config = dict(
    num_key_value_heads=3,
    intermediate_size=256,
    hidden_act='geglu',
    norm='rmsnorm',
    norm_place='peri',
    parallel_block=False,
    init='normal',
    init_std_down=0.0114,
    warmup_steps=302,
    schedule='cos',
)
Each number is 500 + 40 x the weight over the matrix's rms, rounded and kept within 0 to 999. Layers, rows and columns count from 0. Numbers have three digits each.

# layer 6 attention output (transposed), 96x96, rms 0.07, rows 40-80, columns 0-95
506513527482507507445515512505548454474531550537443516431540493521502533493507502460510477441476491465501527475504500441470465551526506498476501491509481573468463517526457568490454525575474511482533499541411419520496479534450495473489499574437516489433458598505594507434531465536549484522
504525450452512510465555487496501589468498456469491552508440467550521482542483531508529555517534491479499464480463479539523517503418570520621507511481519476529543468481523469520517537569515474500466505460559491440554485517533534482482432485518529465537559405492469492413515524503475458460
452462520508480511478456506476516456504484578479564481503532498515534490461472457439464441489517499537506543488505508529489464468465472429463514453469449498485477523536471501527507501443500523528505503528402529526484482475502478512517496563456476520414522562517494477528530457479508427496
524522527508487597476521485502488520547460512484488445432457462553466543557515552531571579499508454474543471456490525521505540512568534500609497519448545483486486514456513450479510488557496480483469522475575494478528502526459479494527450471514489547545520464496504515468558500513452522517
494437396510496402481501533452509519490538485508461527504589466459444490469508519463451474565501539498490513506536428433423456514544501410463474543501426438444430514538519563472448489458504468492537462505533497516475545514569536487511528446517472475443478481555529522527450533531500547533
444539518485478455473417469489464545610468532430614481514516480410526455520497564512431405531453553448441467444548570555465455494530522432567495526469441434496497467501581489552480410460535533511381498515516503571479454495445514492522481550527428496507548531528442378536495525467479465440
523490481488492401546538493512568572473549475515508546497544517473469468507508507449532482567446510531440441476513500432480529488440491523529465526535500499511509471480519531537423498469451437454522500519496507530439506545507457534498476576514522455506514453463602503590543533564568534451
483457441572490489518490554514465488502479552562468457524561423487486456483491604515481521550532459512524503509490434489484505526536461475468469526518501406444481532483485524502464494440559470470540476487548529508530518497512482534513461437550522482532538468556492587544491479535545573551
494531468589585515549539522421534557496527467493484523640488555513502429532455470449520479452557456536541467558450504483459497393495499463509537517456464516434533474547539495556440451471459472497505523416556557514492502498547412486506498512474491578578513476412492417549523479551483360413
487485511550477494492445466464519458571470574503526456543519457433510461505469490488463452530499517536540551509518488501460431498541456401446501521494481532458459529545484548550532453507528541493507457508515546498430474419476494439543519476488459569486480568543456471567470460494476505489
488498531482524461462473535512483470444497527510491520502452467458532479432458450533504473470586471504395507524539463535530390563496471481470501498559466555500438486564469552547570515467515532515468510501383468530534539483519477540539468543446453514409527557476515504494505496408523389542
464538484531521420548467543590483542560549508504545529513522574443475523478582534502477447531465482445494479441538492529558483524514477529445572499573523492513514441464498578447468491511557516514518511503457457465389523565488514497476536515533472499437570437509469455481434539412504547505
479501544553494536515444476509442441540464571473520491461521527476539581478499513472425463474440546485543487461563545551474541488523449482438467432512518527492503498510478497510543467482480537564473540545414491569500466517451528515490510614483502493432494607504446515529528422493457481444
444485445532525558468550506438451466519448502464449491462523453525443543481497540455462543527433480461565514465551421493481549472548525538551550525435496532551475545443513527411475477558498497479572540514537472469497506579492564430514473454560482504527502435535530549467517515531490579568
475448548518441464549473473476488531531496601578497470496577477462492532510547507479494476540426487500510527491541518512438524523591448452452447519515510524474444547489494514498484480462459472492493548518461484525491486502465482489520545527511518463454499562497513516581533454463520511484
498522501507526520498510499508501554525525452513490498531435493565447483531491526544553544505554467495470488472489494515535516490478533545596511522498501460537546480458531461508505505533514492471482494458562494482520537507510491497523453453541514507567532415483479510488509550526475506476
545547499478487519497493463499543422498485521534496515467477470454474494529491463445574546492485437487424533491544464394469457504561480443479513549539500572520468531552551524488466508537537567471490548522506423526474527485516481450547525495536496477548437617517585495544545557511543559478
513521610470488443555495501538508489464508509564519499562574558470496496525481453482530457456391464515421538460490552473505516478483439585442559484539505604558485463499553485516484473554469471466480536485443475542456531496460480541554500521513533440563501538441576469544514517511568497488
445492446528549566463534475465470511491545484528457564477466486505532571420451528504404505478416546541564424445507502569516557515484502485562484465502540537530515437445475577549512498596460490468489483454493483463534441517486661437484464504536489501435549487525486476485454496483456516552
430430492506505549482459498460449467590429570584443369560508544460538481501441461469546442468494483553469496573450484542507489560508504532612509502493440523508474518455499467460521409535457414497506571492447475585452480523442428459533470488504487550479502512477551530501580492470546491541
437528515441509529474438491506494487544545486495480538576528539461559445541522473468380428518401530469432438553444517466467491521444540437544532520552477542548559470535490487507441470507470476456571427517548498502453389469457498436405517473471517482444481525512472418447441501496587530485
497491487447496487463528471445479425427446516466495519463494482478546496397466409483477445460460523503526493529535500517466460467484509507456533473522500583514466504517486570526511523552496537512448530498430495514532452507481524494519501515459491491426477584523551470479485485455513484581
529511582548493461557526544528543467524533491590488441477533526527448538498544515560498520493435498448540535505581531505427580478578469555442523453504476502497473511467542595431476498481502486471489519516491489549540523546465469497508544472519475491541442606508495530533507524527491566543
531449617468434446516502473582530484520478603478537448444572481556460514501569498494535544537468496477441516434507543482555516529459466514515472495593564535544499494494489506554487516544537539460489432597445481518467455493395489544528435490481553514438475585464570490534531519475579557539
489507552501500473534487496540493485537495525451530514492531535490442563480469529440502391482436507495446480470503550511442480528526454489387488518530519562472502532521538596516515521473425520519544477538509468472462472455495462514445555534514466545486466563469548471521496446540479508468
557522635584538469460538472431503489461499480582445464555422426430492497495499492536443412478500540501487528433548444499476488547506457529478548442478480521508473468466515508425480514485485495574526525404458469445475492508484513463527544431462429484490475573538464474508485525440517431529
418447540524473497519554398518515515473379495509484639382474517564513501449439447498574480534405457509517493523441495560625465520448578471546559555428530511500628504542554547532601521507495518548458536488485495457539527459501390463524485562533415487513463500452555543494466516459513540428
550465458551533615459520522476523456528494463561478431558429486533451417479474537529624509480562530552566528458481479455518525516482496482520525492460465519499488500507555515478452483472532488435447435434483533519488563487409490458474432488537514491541474469525501547562517494489548579575
549467455495529457497520510526563478490515411502459545535416567473552531463517480499415467512474476550513432489467495477547530453504541567424528436463508513540533471356563557503473534546485480487476491491424559548439532509471510463468486530475501536480522538528560590462471553486448498540
501482567527508391515521460450474514525499509522473463528500529478605488520442527494513550530519504554535475453488577560517498500507454477646499544522462426507469515518518490576465522515455486482486512532512541468530404549499481552535515501434535464440518503544534488510528451540487479473
492492522488473470527479442493520520506489545508539544513544505489497557493495466471457457485428537498507497519541496458460511534495453457436433491512496541487469516501472593543488529457482507526482461536459499520504466475485503529486469598476522503445484555502553466528476446484506511479
453472450516474453471554525480494504438524518560493474545493508559465440516494501486504563471567503428515429427453553569423511513549491541480554507424513490471566429509549422474450513509493412487438505519529560440496421570542497465545454500529466472531479475508475494547515548444533570516
492488505452493463490536517508526517503520478518495475488531527487392483440529458467473497496457518479493483448496510471430544524559482518384517508518434526506485479535579509453454556500461482522545559490513468541501493500523463468441535519515451467504463557482534447528475502486540479519
490573548544553477522518535444447489476458532477454513537477478513517522507408507467505536460565449554601492486518550550509421541495482488553527500438531517460465538509537549514453491553484398499547462514545586488477483557469525613544477470460562515534426446492543484450534467484459491529
539521501531461585479544483481435525456459532609549559568495515442524458488473451553491499526501610435451555534562468539485471485586482522593477468519482500471471494457428521518543476513487513458526571477506450473547460514554487535556438431534529422357473486421468565516533479514473454445
554525495510447576509521530499480410504505507473490481582417455478520551496519510503525474506600493445506470515516449518553520469488550540555499501392469491532499533455434506504515469505510485537519475490496464485453554514526505526529470497476485546573533438541428551445533521557494467553
605464471483462446430551467429540528478590560596511496574475550481432422536499550547571570438526473468472502531467487475486571546489444522461418514455470556458429440538524521533444543480538422514435398492485559379462535461454508550492499481438515465489432470488569447552506528471484419519
502502533462487523495501519466559485466527537535517503500526469478457503491517463529407485488474508513499515448533493430434515586513438449370466472492467517461484527506512610522481519446524478521452449492489521511492533455486513486478512553489475501477415551508495503521479493424491484505
496529503537508555447476553529449497558436460479515423554541520461507533449482526519527519516483515599535571569548479415478452475482539544388482441463541469497500502483462452472504479485545499508553533425558459564458465478514436478517424448539550565550465482433546532558504460498480505519
451540475531480500465452499424466508526494505521461515500468507540561471495417546457535523460581451548516453488462455565536483483505489508599425501507509446503522526464420537500518453522461531478451442537496510587518405514530464508591481611557490518502571447529516575507472448527477504494
489467545501471491472499454473552529504535458485526527429409481538442502504551499578535613399511474597411487440485563497492573506484461445524520523503483495514493539488611486536506524445526471544462481543486523456593570520467527565526570477429493522455444476494519478512501545444495527513
# layer 6 attention value, 96x96, rms 0.0545, rows 41-80, columns 0-95
491518490506569488505556490478529511577512447498427525505530413485503535466485469499477526531537426522513536460571447440550516530454501486630429489547472487514586548528483498505510507407436493501539424493484523538472546495477579520436515522458520537466497479588470496516459503444502459499
509490472481446519471515500493481557530456488529560516493539497518509488496417420541444502506481561478472438461483539516496480525503483441461556504539491471513469507473494520511516516544517504509487557509428542454473469510493463515510421458514519523509535463458519476519486489501495457546
516405457537577458527526524445520476474575486484455515439553505483475519447487504481496508573525453498439470524528536511494489503522501519516491500533501568453527462518533492547497519488522501439525480574546450488471563582511491421440510526404488541485498492495579505547448536521456492471
476542441451530491464445562528464490490534603488560544494481505462488513516579511512449495553477513495512472499507396492566504549467553547542503534427466514449487530441501457485504440542516503529518488471508466444509384530473517495572476555578505479497515397476480560529523528471577579458
447579444403499472557537514437585509596391528544539446413563544462599503484478522504481484549473509489481466391523576479542565545465464517508506554506506527454528555478552459562564525455481423505466401526442524453499504437519493510558511453502517542537525458497553507487500578546514456496
452526483471568481528530524526510512539566546534517464523454473501562508503588445545440491490456449514512574560524453561502505502504511455461491496501479443444436473463479561548480544446544491539503410467534567485493559473502435546506525500535492474505516444542425473486536511528583527495
521462458482507490445457507481440512500566550497497520517511500530474466524538546514465508532466488502512471527484494534517389515481501470484504526511448541527459533461487488464510472567472461516541535538585527440511478536545489503599513536548502489467503470472578537488506536468532521485
539523466540469494464527552490505605473517548545527447529501540455610483485553463444398449484472510470492518533529488514459521466490404499540479550588417563522517513487491506503518494504547461526509553453522472519500634470477478451423459531485482442477538505480448430498429514546520438516
483478497501480522490490446479494550444491562609516526425479484523514472544489500487436452540458547462491471487548516560464514468490518540497554495491438522541526493472570427522476479552561470524480584507515462494501444502526445490559480499561485499530455435510544454489439549482479478517
469550550498476623509461462466396547523436477474511558487543496481487521511380510516508501548519537485453483485536532498533498547505481576442524497492521518542461498484495551462562492431585555516503518525401505469473447478537491546497447475521483498526438502439484495452505431494539442458
632537511460490535615423528511531453489443538507486499474502553508507542492503523472560464505485490524536552475489519503576534460516500496542516562446515473464457470482519515552569437452475444471522439530408586509521484460487504529512510485545526447454449481485512509482544545438514585487
579465524549454510565451488436479476540369453488504424487582530532450509464393438537563525482500486535550407468450609503453523478470499447453460471542562514450430500510475512481490529525432459470442518497509510513505541453537455529538477471492466490554558520492566484495536436550387474585
538492482514509450576442509473566422505551473473440569514470485511469523536526483491545527573490494522470492473518433512538494555529556527519484482504514508466449526497491486529475467568477518435505541457604478556490511491520516465542473525528523494484511421469567537550538513437507541488
577473518524566520495474519522515440490474488546507468500477517514500430489466433540453477473492483584528500528504568557501494464517556478468489533485554580490448485456484508472518505448531391488505552657518478432463533505513467508562527440495475556537531439453547518546525478488502445482
455483476509519493502585546500531533515565600515522551479482532507570534502525524509514489505558500525511521543527450438485448516484475503544497489507504542559514533478510422546497437455458508437555442529538509514458578471487495521472540539493521506456464498532515444486428518539480527517
433429469387529580525473527539535430425507521524478500469469526564499510513515558452460493535505544489414585466511426495443442513533526627457473486486556543486495529478542515502468485507543523483521487506503470501480481536486442513479512454516444446562499526520516579489525414491479448496
473587525518476548544468521517559421487458414535459461532507564488460493500511539521507510424511512542481565484471573517510511515542489447450512486509514482497476494502529525506525549504533475496483477503503510528485592498515408509419543469496479519547500522456431492518561414543506445549
561556567495453451540442473407596535560496461531506572514507505497418555509449502533600496489499421520531467472512465487560458518487539547516487466478548488411523504522487521435444454575479478479514503440505484527447545458489527503514549536536545539463488466557476484542519466489500520519
533511507476508490512429509418528511512511558473513496520623499521503526541525460541433453533484518585430447555439538569483537542570554545382527480553451470542458479485527497508505526535491484567499540574528500503495529495499507424561456475464508568545507499404528461561525534501475454485
589538468504552494554502455492624550507501476542496436519550472460521546530608526494511473460527483533483558440446496485504532494476499557493522502453482474500500498526503491574441577558561501596477496487511515540511562510458614549542495472556573544535525517551486525472487581468514568520
451505522496457514531412461498527470507441395507525517493505500483445508494379487477513481551512514472501464456545495498528457556493507572474523461510559407472526493537505563489524542508519519512505567464481465488495472448533541489470519439517504503551483473510442539553601445514512487490
485470504513469520522505523541474424485579496489501525496500575486543469506512582461611494503455523535535561512482536528490469443537497519478478469487552506467501502447558503442510541542509471505532522548533471514460567423510478491439515490493479525508506501421536539543510481547477566510
424470534453483555523505446563530494422473448547441520438453502520476497483483470543538550530518420503490536495465518566515466483515539472450576451493492446502418412498526520520495604465557494516463513532469527454505549572511470567506564414556486511531466507478522532481548531484514495507
514536501469529556471556492496445482474440486533556519486568551497512497523522528456454500436487487463521524570457442564437499439512475494499548489499460583520412473476510473531475489478487520549462440528456556521465512481512480548549529448525416409523500501487466484461496520490568521499
539553490560438473574454503500497539530510489503485422579496566494519475449502516511513563533521502452531546527542516478462550482537515528499508532579528505534488472484523485497529530545482537492516520552605457453495437524541593471600515553545525535509559520491499541563522453544460427523
532525480457550460486538485495526529446462528585588492529531461503517487490497479551450500522522430487486470443509438547579465443503518516552536524493454514582491557476452537545529546428452468471507397563552578507425390439521440514446491422462573631497482429546464498477512430477615495484
497530470471432511525493566459515498516600518489472513428492527463518511522520509495469560557438513524485479493491518559490402499477520481519561474515542479505580521505561508556477561543461480570530563526544482427483421539540457459451513489451538449529540557497537552465560526518476544460
479508511525441397507465504420454504523515506514448466469503565489535497463545463482473512509485528483527499505503478492509421473480492495484523449460505476443529411518527471532466566385539509480507452420480495498517495437480522486419547473461536540493494423534532482577490534525496443557
476488478540507485568567507442566524511500578508528541486519501490540472548477471503460481521513530448535476537496593492528552523493504523494464495522481553587539508477467503458466397486576480509518472445466500541539489505529531556537481431458485480533537502449558505518457533518481423480
540538465517508471457588443445496487497459479518468500423534479500464481473487589528512460455458450471439521479460520494575495489490509470472523488504518465538437469486525492458426497452497452498478525476518504473469573477517431557494521440515424447498532491557485539449631485525535440530
480479481491592564517540542517560490556510499472490502553463549531561460526499477521507543547477513561519531545486507492523502460462491483473539550506510516502439582479495512578548462481524412407505515535529500496460532475482487539466476489507606535485505510466561574485456580605449563452
509521448497559575486435523499456412515549544511500476553531532501529547509544518465552525419485504544542522548516438461487454477477426467542549519504525518470474525418484522480539475486497477486518477493517485438522527507452535525497513509536535542522549491509544554472527444541567521484
422461518601512448507588507457482457484480582470507532510538569496524486517435571461452512538461525461518480525481541517449605549496481535520447525521479521612504511517479491529454508447466498494502488550519452506499487499516460439477518459506505428446532518513533564543417544557456482440
522487525589474528529515540572587519431494510489517404516482499511506472468492427529477455447514375541431556496521519483426520588505492483504431502495535521507474424526478521448530486453394511519515564523545511472426500517493519532583479458511499524535494521441477455465476462504447489559
494565489505396500482510482452467547500480477460496539375486493501448555475516457464511529513508387498500569536600475532464443487570461548498510532497519482511490488591461475461440525558420526515472512523466504525559537543535514438505527511540545520459477511532482454553494517504420543501
440532526491505540534535481529461432510477471415463480513488545527551470463475511484461521579475531512462467517505578503519487511575539432473505455510574492511563516421545461500505427387458410524503571476539470530559460512534446575542503450547529460522479485477578533466590462543466468474
488520484498509512474517499518423438492493519419487457480478550516518479480437543513550500467484507507540499462490490534588460503463543511528514473539614503484446548442518486454438515487541472488480545524585499463444426510542485507525541494463537393475524518519482507444565509528471470491
484501509504485478514510533407502513456551494484479404513508484516508483555554526513483485498487529479476514489502520492422489596529421446540561513505511470493479433516500460498531561563387501507527523531530522460498558569528590445511524520403447390492516494568440509463525542510533515556
454487470525501462450571494520524529492494504535566537514580469480468524490478485526462525602500497467467523501542546583427524513514510524490498540566473530557444509540473485500488401498616398518497549493510501478514566487478520483373514482448515440533444506533521462543447557462486474536
456496484425492595539512485523497443527504489432535514487458448506622486539458456483503507504541537416486449546434541461572522543483584547549480488507531564485486486453522483519478513519552463579474499461539504525514433481531417462458510470506523432466545456448509522514588479533543401461
# layer 6 attention query, 96x96, rms 0.0645, rows 64-95, columns 0-95
553474459558533549465468509449571533490560487492491541523549460456475509519451474509515525525485501558570481511452543522518486571450501509476499512457524511499461521541466534497511426536558487505495501511526522466452558558492475440507540513451487528518539458550503476551469480474498526450
459403505506501504498534570473477531477463466513537527477431529500455516497522472488518570493492493492491495542480525435493527471540430490547430487584475525482539501482408465495515582520494510498494483486430510499514468487551457466502469509496473521469470539569399428504496463441495516559
464474478503486526471579551533515517455495522532417522456424509514472509521536490524494502516538524458459501524487538497547497488525536513461452478568499542444524506501552504510520559530519528481477510461512518489539461498556511455498425474420444497534474548516426482473465462385467482512
582526547429527449518445391509484472509582516514509537499517529500531486504478495521522469453498462521534496516523460556520444450470537520448591482469476488543508449470548475494570528542491438480485542487544448521540526479480469538504491479581545458468519448500589539513554446567543482512
495419580509487574577526564475473529524545545496564440484506523453572485573548525418483534551543518544449485432476465440509553543475447459536560438590499437566576569503518435523508458448540542511628452533416513460516487457503546393519584543532479539480416505467443443484490469482527570428
489450489560443586524594573491545473464465499545536513453445455436435475462499513532503513482513502540510460478525572457522576508538536447512502525532498553560575583502564497497544508500505541456552432548435566431524524530508526451508517575479405544479480545547457476494430545488522563483
542477419479456548549496453505544516487510546536515464499458574490523591473551457512519521565511482545498473562478456444462537560518519454464490470571491504495404473537376451508449474467469464589533424525552471520501501508504415421454589440490433499481410457499550429503448445422443469463
507460429473423518501495434479472490561479481479598539503514540479553618517530487461563574513535481571454476553440473442517523523509457492531526471536524523546468525481458442446510491518510516553514524481518503489483609471547444487455601475506462474464445399474460493532567545516517500452
549441361491455556530543518489528628546579507521550553490508492474466662478582439590516544528535484579475423560512456462455529523498486435461529525616469544533469492507479444485455492515538459632531498522513473473435560531534428487446574565459407493469463464511514475567450477451491515469
540471553540474500497506543407470517477512534533525473426515530524530532562547486428493508540540467562520455585484430430476468423447453544494447429514501458432475506489467451510577480471512629524520467529502542496453470493526542442466522493494451480566523527540545466456494532485467554520
487569514503527529549436490493463516559474502488533436471519540542568542506505515463509552495550389588505505518486456440518448479410472452508506502511569433446466514479500473458533436488472501533484441505551458503525473505511497555552521460488554492518549428469529536431520489496466496496
521472539539542455480447533408439527494459605529416491461540522489495505539479539467488552497540445488512507517532495436496479446445466482465475461495531453470435545527492507558516461482504525448491544521511473450513393519529528536528485476467517479533519582519522522456405545415446417537
555521563566488508582430551479516472590429581468495475520506478564543512497484503514576467435571453545505519506485494394526439474507401515469481466512552457512488481513459532479468480446487525522510467532501479483488509504507526481461510525488547544510490542543448541499564473544467606517
573496544588541511431492500477508506536508509542472565455472412465455481562544549515520509477521554477438502476516557513576493516567464554489486415481420570554648538392559516481568493486577537422551515549471521391527485527521519444525497515523413449439494599514431565517522538523530552497
490445559525591516525447578504474517541507517431450529474485481529476471491461489454450458505567483475411465482541508508505472436486478527482536485534565500499537486473482530591491388469452491505545525507549470486556475578499503436460496472511530520521525498450557516487520395490488520466
488529485506577544473486484525469573549536504510485536430535521471544515516519518472496521438474511520495491505490490522552456424479482464516519509468562471486540534419523528536554490512545518487506454463508548462542550550449502533564459460505531480515568467435474537419497539516448522479
482417585544481605499609549463446578530466512429544532523478528495513552528554480549563596528461557503502419535435530431406544557569402477558425483570486512520497535501444475461453543503440468476576544533425553515477522539577472455519504550438485513446487516540404425500458408430438482521
500543505445519395532453461472468463432530484519438521514438512510506435537494519482460433493472486436464549454534447588506487444492603509489499489475521486468497543486567553547468475534500500420427550469495460531550446454456542502540438475539559507560545524406567561500552504520485552497
481590501470573457508402459444490451460547492527498510521491521503491408485474530467520478498492493511549571503555442513524478483470496549534475517481528454471444502473569525508478491524404505437426537498505462539498472490511550530509429494590588495540531497530572591522513552550485549525
515434426552460554481555510528530531531540466460540506495501515449472594479540471507519534530524502623469480511492467473528532554502460464469473499584493515521532555501454480513489508455554550568570445517489540432469607498510485470447573491471420511445440493461501414510502509422468506451
503484396528473579535628515526562488484463549508566508516551457503454617542600417467536519575520544496480544462453453458517595594524492430513434446555456554512508561458450502462500508471552582546542404505421521507459535524502446511510535534553446499495512472510387436457496520489570480511
562441447470475545528537473489495584514554473485465520466539462510567601515533454494552508531505480540441409543500583495454488458589507480474552516566429574552523507490450446546504504584502458494591550473507492522518525520468474511490516511567473503443464494466499472516457459453515480506
456531522468507478439486541503449516428481530529445546508508525575517464468414512555477450487542479424513500496485509551492395477471547522509460561504483519426467437486541539443424531470491472585435554516543440504463462508489469505467456493447532521583468530516538500515506482490489405463
536546461479468486471502432590511472474551533507511549529531543556501566531455467510519473514500504438525472598497414507511493551521530467457467546483521522462445416464524577457472533455459524601425538499501375518450527461504456558506477518449538478580499474557510521550530447596473495508
496602540481572457460437518536491498500521530473430484522545507587508472450413543476508431470431479423540576493581534508455409461459537565458511529416569480421437421435488563467515482488419520502422569536489437531518415552502564559530386517436550475567568552520475553449497450563508538577
491463466525485505519513504463514463481522551490527544497465579542519591489536506524554539550517489448479462455483479460505453544448536479491423490484505547474507544503481500436539509517553554541492507495517489481424475495501478514474573542426502513502483469394533445528463535479503445440
506465484520566465439534438543544488518559510503522593464589532494511565561501531549533503499499545488437441498467481476514473501486525529472448502480466567511576481456482472528555500509505507532511491476502476473488548562496468564521488514513470461477496494451530487486448547418534428472
523516523514548496515441511547463589556526490474483543428522495513533538505500499483474556513505439545458457606475464462458474464472482511506522474494502510488582520473445447538589445534483488489512555523526488491475482553513559496524527463491522447469515516417528488495479522512416522494
506457506463533463506475458563486584508502492479502621445530480535555522455427467437480478495528532492433492507462496517431464424545509568511523494531506520479539461484439482489556490560463505455528580463491454551469448502496476509464489496553509456455552461508511528528494506510437514480
483526513437495478498520512481478471461502489464482434516466571487441480523488529472550475490503530454539568504488462504460463453458487476494509532490535439506375460566439503455429514542465528500542524492530555548446456472465512538454485496488515511534510475585566490489464504506438514512
450456557474515498466588524503519514453525545489507456539460540477410456465481489506504452486493539469530507489505480473431468479500533474472447476534498553482419492525499529550449458451507530509500519540485499512524512504472536511465460502464481544498456548562517471455379401493488462503
529474568508537518538427478466512523580499471468518475504542455520501572470460432504530469495517443521460536539542491421484410512465503506512513463489545449476517477454394535470511428478457494501527520519520477534488510546521517556486508499558518484504509440510516560514493450565452558493
# layer 6 attention key, 96x96, rms 0.0624, rows 64-95, columns 0-95
516630415441483461510441439530520422495462492511458473545448500509449449507432536514537503560539478446488546508585454485510531455479540571502487483518512479417467526456513502473459521517494498579449525484518503500536491470480517531552515444539440518484500500445472567442566626498480494506
467474548533505517471509504437448542490521503455511544463497461497498593526482435426522532495487515485443439541389537463438483495534433443473469490513513534569491521518451471558466460482451485526563446533489500526486508540569447488449504471553543427433491511489476478511497424437483537510
517492471506475497536503508445482535494528439503514506499506553515501591542505485466498566502510446575443463548403501499478513538513501483514543523482478462555533557603488478509507543539557483501547493545514482489490467439509488502459525485509498515441487505479460518528568518452487490477
498519499484532448512507507575549495472457527478495465512486405563502447498479518561503476434572498461549558476609533547526526521445518513511524490484549552461526484435501561448468499513501532546435508496502461522510508495501486507499431482472489563562553470553487481499459501551513512523
522425501603548476502478481453495496535458482483519611424499464419498586516433449482438509514422512548497453551456568501467509447507570422449446448473472427546481512582454521545443495507448480457537528458481523521520497597533488512419471520492544479491507506489431468515487444499390468537
473500490536540428466501607467493526494528473499476463506429589464481526566474441405491524578451573529501490542492466506432488453475479423503444453550501393477410526628447556570490420465532524457474506562442590483422518508522544516459503462492547429524495539562431477507425552468489549444
533509535528528517478476485458491522552527467490534540492457474432530533539540481456476511536504462516406473558474480509496438491556497472540547454516440530527466511500466459535561544542459487456575477539501505501526499546507497498516567486567495489454503528471480512512498493498516476534
481502535526521513494475448439464489501518513482487541451496490478526466509505528522524496445492468532466526523462486511486446485534521503475562445526458483528517531517486451474492514516445500472557493477500523478524539479511488489543577481563458500450489504516479475498520499475495500517
485503524528445493467480479481456536514534528522492510494454486503494511524524536468480604470495468528441486481438469483510515496483517488493507483556466473535499522494545459531548455546489486499570478566474489501449506508481516477531545472525459460524431519490516544514528522462512549449
482484543514494514455504445483521482549517503522549552534529478476482548550495472533492525474554513502462467544450431446470435441542458437480536439437498460510487616525466466563457428466540488486548519516545534517505490520533502501528530510498510480498496445474501471535527448530516561533
469497528490524499562506448555490604517533495438503528517537530427433508559497530453523593491511510561490558477486490436490445406445449489485643506558572449457413433525478481560523440485484517509552561492515418537514491486434490579565548509520570503449471434475500470419530467571496480503
548483615545516541476516469478518537519469479553536494547524510460420475511520509540510610466558510512485551450465515421526455428488476384434488442457540541468448456508495480519515448439493474487477499498524574409545493550589472509495451470519552521481572496504436437544498464503499590543
424523512530542486549455495541505507520494516461480500558599473594468546476524474443571457424465465523545531504441489402522452482538487534456522570500547459462476509458478499474544492479531473512478416487468439509428540433492520565484586538448511532554499462497547491502504448540549538510
526515503532553471441456452482534421497371562474476478507446477534553374485542513596478395474457484461586516466569512521505459565540522487511517446452453501445573547456468506415528532439531481560410470541517477397474509536556571442599507508516468519528538547519454482453541554517520551503
527513514533538536556425475499569483532465534467488461497600438573528422468467542471442463421478489496492568461482498499536489446493476539456532556438569458571543560506522512512484493504477476431489523435567453511586500436534526511528475541508540571500567461489543510469530475581481546528
478493537450554510497507499533450514517467487486530514493519464455482432544469491502438516534511495478475505516617508559515503437439448461541550484459499383489562493443464518456454484458470518467488561474515454455484473527501489514564438466523546513429489520526479489440522479580494519475
573426539550531462526525505461409500493552520404523457455502448488553473479527464566486525491491511513455443552469556515447441451493498512501402527535513482538503489523454456544451421432450572476531518461485504494519568488577545509459498484434491430455476562520505474491511500503486518511
510559470488392563480459509497528521461456511578440486512453493533467500474484522552491521495531491480529522463527462498515549557459518518481550528437488544456498514534535467505528583550524431572480441478495458475498504486446457497518482448521477561492451501465539545521544552477489469471
466560405425428554526484494532556494498448459539450428571504579551512433473548560542516466524552500522537475437535453512587591512495483547509549530509501520427498501500591487449505511574533485567450508469511438495490503487474476426538459511484471524528478416451535483525552534481492453436
518452581516537544483511419482466544518534515402507539437498488483462620536455493471499507508453490531459417583422508493458503438503507485467472461507481488565509488570413463505469439479488441528562482517465527521549509539480477514469507504496522536481491518460497478472487461433482427567
502513426551488482487525458436509469564528469484466502429488547471538553539467460450493518586420503545522483524422523479481470480576573474507485463505431440513507593553454478533513470526535458439540528493505600529458506505489503523532531520585526444471516564482492545519500524469450499477
545480515537490431491516451491479489476524445406494497442531518426474510555522482479496551507493520522495500612468523524525500483579546445491562542529433430509500578570503482478552439522570524484564498572521553426551501504482544483483551481552470476498474562504478531493532553486483448481
478515473477471572559464573485568504481527481553459477586527516582462455422500589534502505432586505485528496448525465528593590582429411528501430576491551577503505469417625534500523509548498530564450400453518380577500505478458511497420455522399483578584525433459540528476555494501461539444
497584463463488481475471548514432499454532545561496489578523578559544493447558526457481482436560410509537523481531435562546535543419467641539465543508514572483516410416573473477581561534453524603467516525471342513485455488357540548443435458432505478627482392543616526436494488491526481466
448546461432466544474471511571491482449419453474511482546583566624480461426460523537495420423501512436590524457604500548553525541395521591489484584435578583470493410423556550433505498476552490575375473467494406496529477532458517540530436484415534540605550417504580533436476467550533564521
527558504508474500465470557455524495495541466597463489487493572473501576448498551525504555543512498549537528523543479477489420536365523489495514448444523508416405530496487485509552589533467493520461492464500531469442552566446535521485504445496520483585496477496569521501501500447475546499
516507549490528510490486515505480459535482488555511486502492503422498503520495514554459533540525476546478503478572506520533488476396498425537520409529486493482530470487512472439505559525452507524461538522482439438467515580464502465535485446534460537555512463497451568490541504454495483478
511491556533511535464480453566437497547467480485532546497508483450487504538491502499499558433458546440525586525528511495556405368444503518508571432501540513448496547511504452486507505544520523488489548519521492445541489567472546522561495493545541508456491523458534511479517511519517538551
563509494514514492519509444532434481504449473489544567480530447562561547538488479438564503440507462462562531599461473551513500471471549551590466502482517533522524498453489516474490562594474429465460549500520460539541419496494468529551470564579440518493571543481488582499525526552435481500
479511521417445549501501500516528552511506492500564519509519523544480549470479485473559505506575512487427476545454494440509478523470508540507434501464543551566462442563478514450482499496443515504546526474478607536514487490479413547485481515484487475465498514500499481489527468513483555518
518507540502491580509497522471556464537521486514535441518556459470466479492481472548475476520578521507446443465454503470513545556491521490525411449463506500569470540562555536520510438453479452517509446458467580545547481569523483449440475465491533476536451535461486518551493492421505518491
500506483523578502542508425552470523498489500448493509483583461511538567486494493395561518424425592481493494479520503491480499454446500549494517487496561546527492413462438510469494497500480440440522437534461474525502539580456485571569567526506527467494529437463545521446519422559514461532